python train.py --vocab_size=1024 --norm_place="pre" --tie_embeddings=false --init_std_qkv=0.051 --lr=0.00601 --dataset="wikipedia_en"
Each number is 500 + 25 x the weight over its row's rms, rounded and kept within 0 to 999. Layers, rows and columns count from 0. Numbers have three digits each. The size before them is the row's rms in percent of the matrix's.

# layer 3 attention value, 96x96, rms 0.289, rows 4-31, columns 0-95
083:490506530475425512495522455504497523506498465524497457520447458495491479538519461495513504502454443514530541501513501527524500488460511509506484513554475512533492498513545460515496504488504493494529557508486522485518473473488517527494507464478511492515527469481504498535482511497467496475
071:504484505510545471532504458484485520487521505509521519485431471505476494532532479456485456494489467480534450502522511510543498490470515488509495521464473523497486511527490466476497470485535514478485541483520524483519478439488492578520502511522472522489496529511495501509513511467470516501
075:523546534510467560499484531480538503478515539499532511436559500503530524522500509502530514514465500515519497479510480553496491515531512512458506535498523501518472518503523499480524477508519496500509492508536460487527529520469540475478511508502522482505514452458503498531459537519528496496
086:499493511448465541504514455533472501491519498484492553515478488517510492489555500516512517474476498441483496517484498454464462518526507515510523491490497540534482489532520493493476490506528472501504535530528520500528415525480522526488487500522510537499494481518481503506471482514537479459
084:488533527545510550486494510498495511510487563506504523530495527499493492518512539511478499491466505446510470485494484569481476512453487506436507458501498516517492474511481536522508482519501506516516540474516500487497530426522479490491490523499473529504495483480446519514493522516482524527
068:547521479449486529466506494523510520447483493508487531463513491503454520518519523490475477472470511479509505497472492521496525470516552517513525482498492514519501460526507533507465504494555487437499510521508499473468453481496521458502532511504499494527462475512490524515509477541442512504
075:544506466535505489504492507497518498511541540529514506487435488539537526526490481455508507506508486509498548490543514520515497464493451463517510452500504486519524496512466480492512496488519475557491531516526498498523500475487479518462502461471469457476481483489506455512513520509514523449
082:504526511544496503489545480540499474520472480536517502501473507489532504490487490506530493501519463535489471489504524453451495501502560482496495509545494491498489546475540492483498492507444509516502467492497474517497520488527448506480513507441525522484539534472491517481479462448505540501
078:470492497519508518494475459527468490515569507491518543503512506505514483484515478525539481536507530521459509506467512502455485485497512488543491497486551490549493519470470459485482519504518513527489543524492517468527486481501469494484478512478497517498536494472448428515499470506523468491
075:467471536490492514514493492489450532519510507508501528529480515513479519526543493432506481484486477501498538550464484514525490480492488508485515445503430490512516503478490469524494504476529529473556540481517513526487503486476482536480490527531477448531519478515491491494537519507490477501
077:510532494528494494465511487507481499490489497547519475448505475571469525515485502519503458487451491511482484513504526550521528463522474499464531491477477471550498501516504512499498509492522503475529491477500482527482575476483510474498492475540490513484516512490537488505448507501444504508
095:518485536504482509490486518545476497463519515475477513516487521465492485501496482485498515494493521519476498500494485457428500504515475499499517496527572512514455481482527497513485512521472492503542537560495548502536472531500493447519520488456515499497475487464425509513493480495508490494
079:550451500506517530496532489499539493484495512517495516481459483469497528482502489500525498502562490502523455490502497527484518545496512443516492563498531509498469512498569503498476529512490509522474475530512523488464491525504489509492498508478500525478508487425504473472490467513509545481
090:551505523493507586469494505509504476487523518499505515507459468526533486498505510509510511490456482482516501500477515461502484509498463477485534486503490510539498500547507525524507488531509505490491544558485548467483509497533502507454533522483548524504465492493448527484506464519534522519
085:461497497494516467545445499502519492487487515472525496502523512536489487536516522529550466467515486483537545549487491456536500477477529501489468499488491531481487505467460513507507460502480544500429474473505504461501481489489494498487461542514513509501512519551523524478511522497507491514
077:534520502494453487499483556454528482506474525497517466521507523500447476487488531488515510479492489497536428492510536516497561498483510521451538525537501509495514506532528492486479529513493513520472472513506537521487532500502484499518480476518513523502525494533533514463482489508454528544
075:538496493553547509516530480507495449484516536578543503510476531482530474482502473483539544486496472527498491516507511503508500464481478491505473518548468468510474532540484497519472533512488500490473498524469476532477514492471512508474480496468501525483540499517511463482510480504465525497
080:521502488514518554513470527498519519436470501492492476505545479495473433497476518483513490525512539487480442476473509464463488510495483486516474473496498518458538537540491516488475499515504465522470534509469525495488507540511558498523507510499471495497499515482497517510546467505537517504
085:471514475491456511479443502494452508499526486492545500504470510531526542463509509496469561521504481483476481483467506483483520485549471531480525513484480504484517476526470476488504516478540492514444534489507482489476554503488521524505497501519489499501532466541509473491532527496555503511
093:513484464509535505505508537497496482505486500476475521471517495515521531536472514467536505511538475546491486473467448450486536506564499480469496470489511517483499496482518543498464524494483514493457496528508514468472479530504492443519504536482568501513512485480513526476508489514460512511
093:514514519508480519508515516494544482519460511491473507478530528490512487536459499526530495479513519532532503511479493457508483509523546523518540543528475542459483482456465548493506502496446486523501445485507464482483534494497545481504505505505503501506494522501547499531489546492456470499
095:461524528477496491521470509455485490525505540465507535458551528483534509469477552529475499527513520519482542499483490515468480497529512503492489440475512500502509522473452511503511497500475520508522521491519490485508513489507464501481447519522507482544517537502513488517492511494539431532
080:515520505471497562502480460480501499510485496517484512519453495516491478510526512543532461489478507479498480504504544465509459477504479510488529506494461494516496557583524489537508472525515502501507486489487496509479488473500473513455483474566476501509470516479491536529486475450483494490
088:549548464493481491499512511495503505515493545515468461488499484505437504510467490489552520515493503480531446468488537531510518509537505495514525514490501503474513559517528493481492482484510481490487478473462500484470508558489552527485485494550468501477494487469537480476485493535514518496
076:515489507487492476511395481505508511555473508495491487493483482489557481468489479509474517502508477510500476501482498480497496531494484533509450506471474529493500520512445495491513467479491496482474496480492497497476513503499512532516501516526486499482468490590524499469519509518564490499
073:492511484446471470495491511469488474508499516491466505485562513490451503512487544457488532489479493530488481494552522532509520526508508509431497487476517466448520469460504455504491540502502523554487451497507480508502533497476503469513511501490489508550530502525527511503502500507493511521
085:516461536517497473442472491533489506493457499518482470549437452487487509487463473488502473481493489532508523535518527503544509529482477466516481494519500525483533496493492510538483472494522478511476526517454529498500496532520468473480516485513455507492474535538475483497479542510531502520
083:523481501454494492467491475522474499476524517489484521471454498463503557497509534511448479502508515519486537483496493487509486490500535464484494467495553484531523487502513486514521521510490500507542526526471500492535500441551471491531527468471538471522508494451486567500502482506498504494
# layer 3 attention output (transposed), 96x96, rms 0.293, rows 4-31, columns 0-95
100:530514418512496462461504434517500471499551491502495502474485516523511497480513516515550517510517533544524529474494537513503523470526504521503497538504478491461509513473504476482518513521505472495474506488467542530494481511494486518503488434529500513481541513483493464487479513469496534485
090:488513421477532492492495478497497473485519496530537507490526552509534517502484485528549529473513508540543552504502498506469541471501503523500510536507503488480511540495518490473497503463512526529473494501456493525428524498477506511507490454488500490511529506519514516493493533527524534469
087:500486529486522527489508503484473525499527498460450489493465486500493536480509548503474412557512514536516520499513530501461504531547483498521555472464482487526514476523515531547516496546486513517472542529502489478494466485525495509501517523497527494531507502486472516492492484493491516505
096:524542476526510478485500494486554492505475539471486501539487508493490455499462484506505497510478527524532501507492488506495535504500469516477465496492516496466516530505510515519475545410482506513475472506477532502526496551528503486506452491458515533470512486563464490492533522500507493515
095:477488537478544494480507535522473490469545498478502534517498529566464550483511475504487462482514511479445530476529503508519528494473525502538492559485510513495507499488498515531464491512524555489496481481493518492443460476488528530482478482480524501516502470519509470510483501475478505511
078:508506495492487500518510456478537483492510533505510504477506493479549527478553533496523514493495532489463480464463504431463466486503474496426524514512508488509508487507510501513497486482471513499469489519469527486481490498496494511450466458469503502498492501555535500496566517512505514452
097:486466497524522480516480512508483498497507471543498451501479521504459486483461504514504445507539494533549531504496540512494531487501490502497510548513511495479497490485521508524552483444499495492467530516490466480458470520470501521525514526503461491500485542509500543456451465506523475468
106:512491474543448502506497539487486514465492508510515510524526474517433460491484477486501512482488505541523501467496481523520496483484510507497528489521509471505496516511480450459478530529513480451548483483520517510548512501482542493526545499496516491520481458431465507513480517469507517529
100:509478507537504457508476491485530491514492491527524455526508492537486460494455473471478447483523492511498520535508515499561521508479507480455498531534481468450498535482498502467523478434511527521508462480495484511466510490520539494508505510497502497495497503526531551478480470496463483530
102:497509516486546479500482488503556505478515515552524511475502553498531508493504502515527480505491541467542507458498523489504511469475516520497465543470531507468485485531506530489513476514500521520467474492461511503474508509454485494498495445499487536481476517547544508428491480487505494475
105:524496503518513509471516498501494532462543484534464495470511520499536518544511556532503467538520502485481495517508499459478469480488505505520515550490530471535520506527516516531496434507485487507528516517478510459497474501452513534498507475487502489479461496439518513504525470502537496454
109:494553515540486498526505501486525482526480523474539462515486470524479466476508493483500497489492541505475485480516501564543471539516520484482511502505466527465523557500503506510495536484504484502505495453535506511503510491579517546480469528527498512495514525493500497512507503481459525549
099:482492470479461496547485509477441515518484529483535504489514483533480475492495485469484532490517460516475490496504504553496471493511472471467560489531499476530510517529482438462497524520491482472486528512522492474511504449513495493503499523454498490509517482462437491506515517533505503531
105:475525505465489482529484503472492481539515495467476482503476521519456500476493491493507508510501503519496508489524499568504502501483519552478527521529499475481560564462522516483486495415490509501454509498494514489509465491518527463522469461490498510552493472523510511506536500513485526510
097:488438473510527489514471521451504506511510497454478491493488495434500506473505498469485524480496448476504487523490487530462462511451507512502468472451536487489537506488497520492442495486487517504465470509466505525504513439519496493496506491531483500494484482548557501492509490499493517469
107:504502481479529513489567493479471505516531499468512548463495508513490536524561532494494473476513474480488484545476475493499458500517513511493515513501509532547524521470477492513485544520546441480511485522500451449527509477514509512501494480487505474508492496458505494559524517511493500488
099:467496456512532470512488501515509531485511503519519496489498505545459500508512543508500476531529446527520484526512545498561516527464515474431507543529503479522514481486494500482491503467503495489497478535528507443496481517492498516539485516451484488496511500456497496500525526487499440515
101:456529508452489514490521541504509440563490492461496503474450467506514496492510500512461521504496471472490499522502494503502512546546487477486516465522491519525465531528479514497477492423512499500496482506521476504494482501496494449487483504532497447553526486520489496528478518505489504525
119:528512502453517508475514486511532493507489505497468519495493552487467490504488502520468419518492508501534511542506475443511525512495498536508488503505489498532527480433489526504534466473478482513507459551458488496523472519494492492529507495457505486511489491511559512527499486526503460480
132:491500509513486507534455522467528510516501513493515507474497457496492472461503555503501490492478494496486494491485490534515436506503496493467548432523515484540518515535497532458518496524482455471502502491516472468506500421537490510484523534487482495508487499471533517510538494527511512536
123:475466492519477532504519538474441567472532506475503531481462467481482533452488524493485490507492518484486513490528497482498493510525490508498494437471528512542502464511495468530481526554489525473488513512510518497505475458522452512508511543493530485524503478491500505531524473485512524527
107:523470534527553528483483506544525521504505458521474495544476489500491510517494484479504423489504498451470526491519506473536480513455550490515473454492507520474472502493507519508496499508527532518548505477486486463504498509510508493462525542521498501488472476521522522489462490470452496517
096:484481522506511486483518472479475509501528479509499506489506489463478513516497485497519534504530502511511510499532507478501514456489504516522461515527538498459495521486512481515468502399548466487482520483494483469529505542453524474535498480451485496530509496483479509526544541473542471480
109:483468461473493505528521488511473526464499523499499532452483477503512524483522521501462515515509509513520500535490486507498486486529463503493509484514534503562500479533514514513524490486495439526489493601483473478539518490519476439505510483478484475492488502500493502535526514530521461493
080:509525496452490508516489525518497487512493500448481517543478491493495508499511509488535463528469483488523517530523497464482523515459469522543508501499500503500513524455498527500522531523502497542474458485498519514517445551552540475530484505494478477504459493526497476483524515579487510518
094:499493523514526517473562499489506494500479482491482532485493537474520522523512502489493474485502493479516516506448493466452488494506477538506512488521467531499463496511477514540512491546564453481540540513512439463480497469482473536481497515510511458500483509466485530523481515502517454484
094:479547485493499476534515525481486487514526495529479466467526487518531498505470506518554520492522533509467497509544517526502485487473510511503511561556514486490506549478476510499538468506448487525517510508486489498533484519515522510463485473556481511502442520553499467499511527525492504496
109:536484504526461485507471496510549485488484480512503480517493526498489480496514449476516471438505519482452508440485490498469478459463510534507528519540456493425485524493516494520519513461521498492516511428516535517497529489486493531485497511508512513468487499497494500487467486523500516511
# layer 3 attention query, 96x96, rms 0.208, rows 32-37, columns 0-95
107:514504496477501491458503505532531490555501485511495491406534502531536479525482500529504489511535481502469506500488515497517554544492476478486491496497506459503457516522459535533489480486500498527498517496473503494493468495509483515523503438503496481478470499509474511544441497481516464526
119:491455493508515524485501485512497514468461472463498521549488534517451510523517468532492509514479494529471488497508487490532459509514519524488482523494533546511505468498477525526462572488551501466453514490548505453530490486483494472512499471487490497487529513476469505496501517447517506495
109:471472471456512518511524499530524513493511497502465500460486540491525520524490470485508521480500521518519494506466457508498554474496518529488506544505475497502486519501529475474494439490476516523491498529476532524490479479458479491485504439533511507518532513474570509512465536460525516479
110:492475492495534473515519505536492459454477507511500502468489515518472497502501517522473525515484515531541531480497534521466499496465492534486460508452511507482485499407538525504493514503526467481494533497484515529484502521524501471531491494468509507449493459487547502511491447511506537486
104:487472538509479478529540496455487537541500511479528512536484491517490519500458497492447492508508477511499537496522497511554513537499499468500519480473546495503493483493513488507501527434500482493462459534530519525466475520491491466524489539451502521535515480516466534525490497519529486534
124:516512549465479467492505488470515526518534541454520578506493530559477537515543532513511506482495507514491451461512474506536510485499507499458506522467499494524503473494490513497509497498515493468476521529455467477460471510477479478516477498453509502523534507516493510490512504476487466514
# layer 3 attention key, 96x96, rms 0.194, rows 32-37, columns 0-95
106:489555533501518506542522490454495526449504490503528474553494485539492463525490473523478513540496536512528498524535531503489507481507543491509483489491512569514521500523506475510550502505505471454525483493501488486493512513473488512532459537499530481472499443475468501511504497484511533490
109:490465461493484508536458503451533473534511532481521503504537453479510485470512540480512471456513494513536530507469507521510527490448491476496526468559456513553478504486522509472481481501466482527507470491508503510473500476505489526476507515516513492456495502505542490480517466507474465516
092:515544485509502504491482507501462497470455476509488503533500467543498519494455522532520454503521463497500477517523500481470493491507507531509529471508510524543503534519428488481500545515478487501519494524509521509506476541542486491516515489516477516485468508493415479526542504525489466518
103:492481477556486512479523493473480525501515515519545501502515472462496448454490460490503503463483498489484440554506481486532470498505514479467485494501489498495508515552450547497496497521466527484511509489519519482491509456535533535488475543550496502509484515499462492466483525477499520501
095:514501510482497492483505524490540497460544477565493526483503498511483483502499491482508477456515531526514515504460538496485505470504541518440507548499499510476491558492514515502483487507483531483522504472483487513526552465490545525474502472511519531522504474525492512455521473469468556506
114:487486498499540459537492502495488473478475512529526494480509539503475470522495495498501475515510452511514550542490506486512514493465488520468557502517448503486487483501518482472461517538508525499467446530495458445509502434490495523509490515483503488473474471515541481501520492541519507531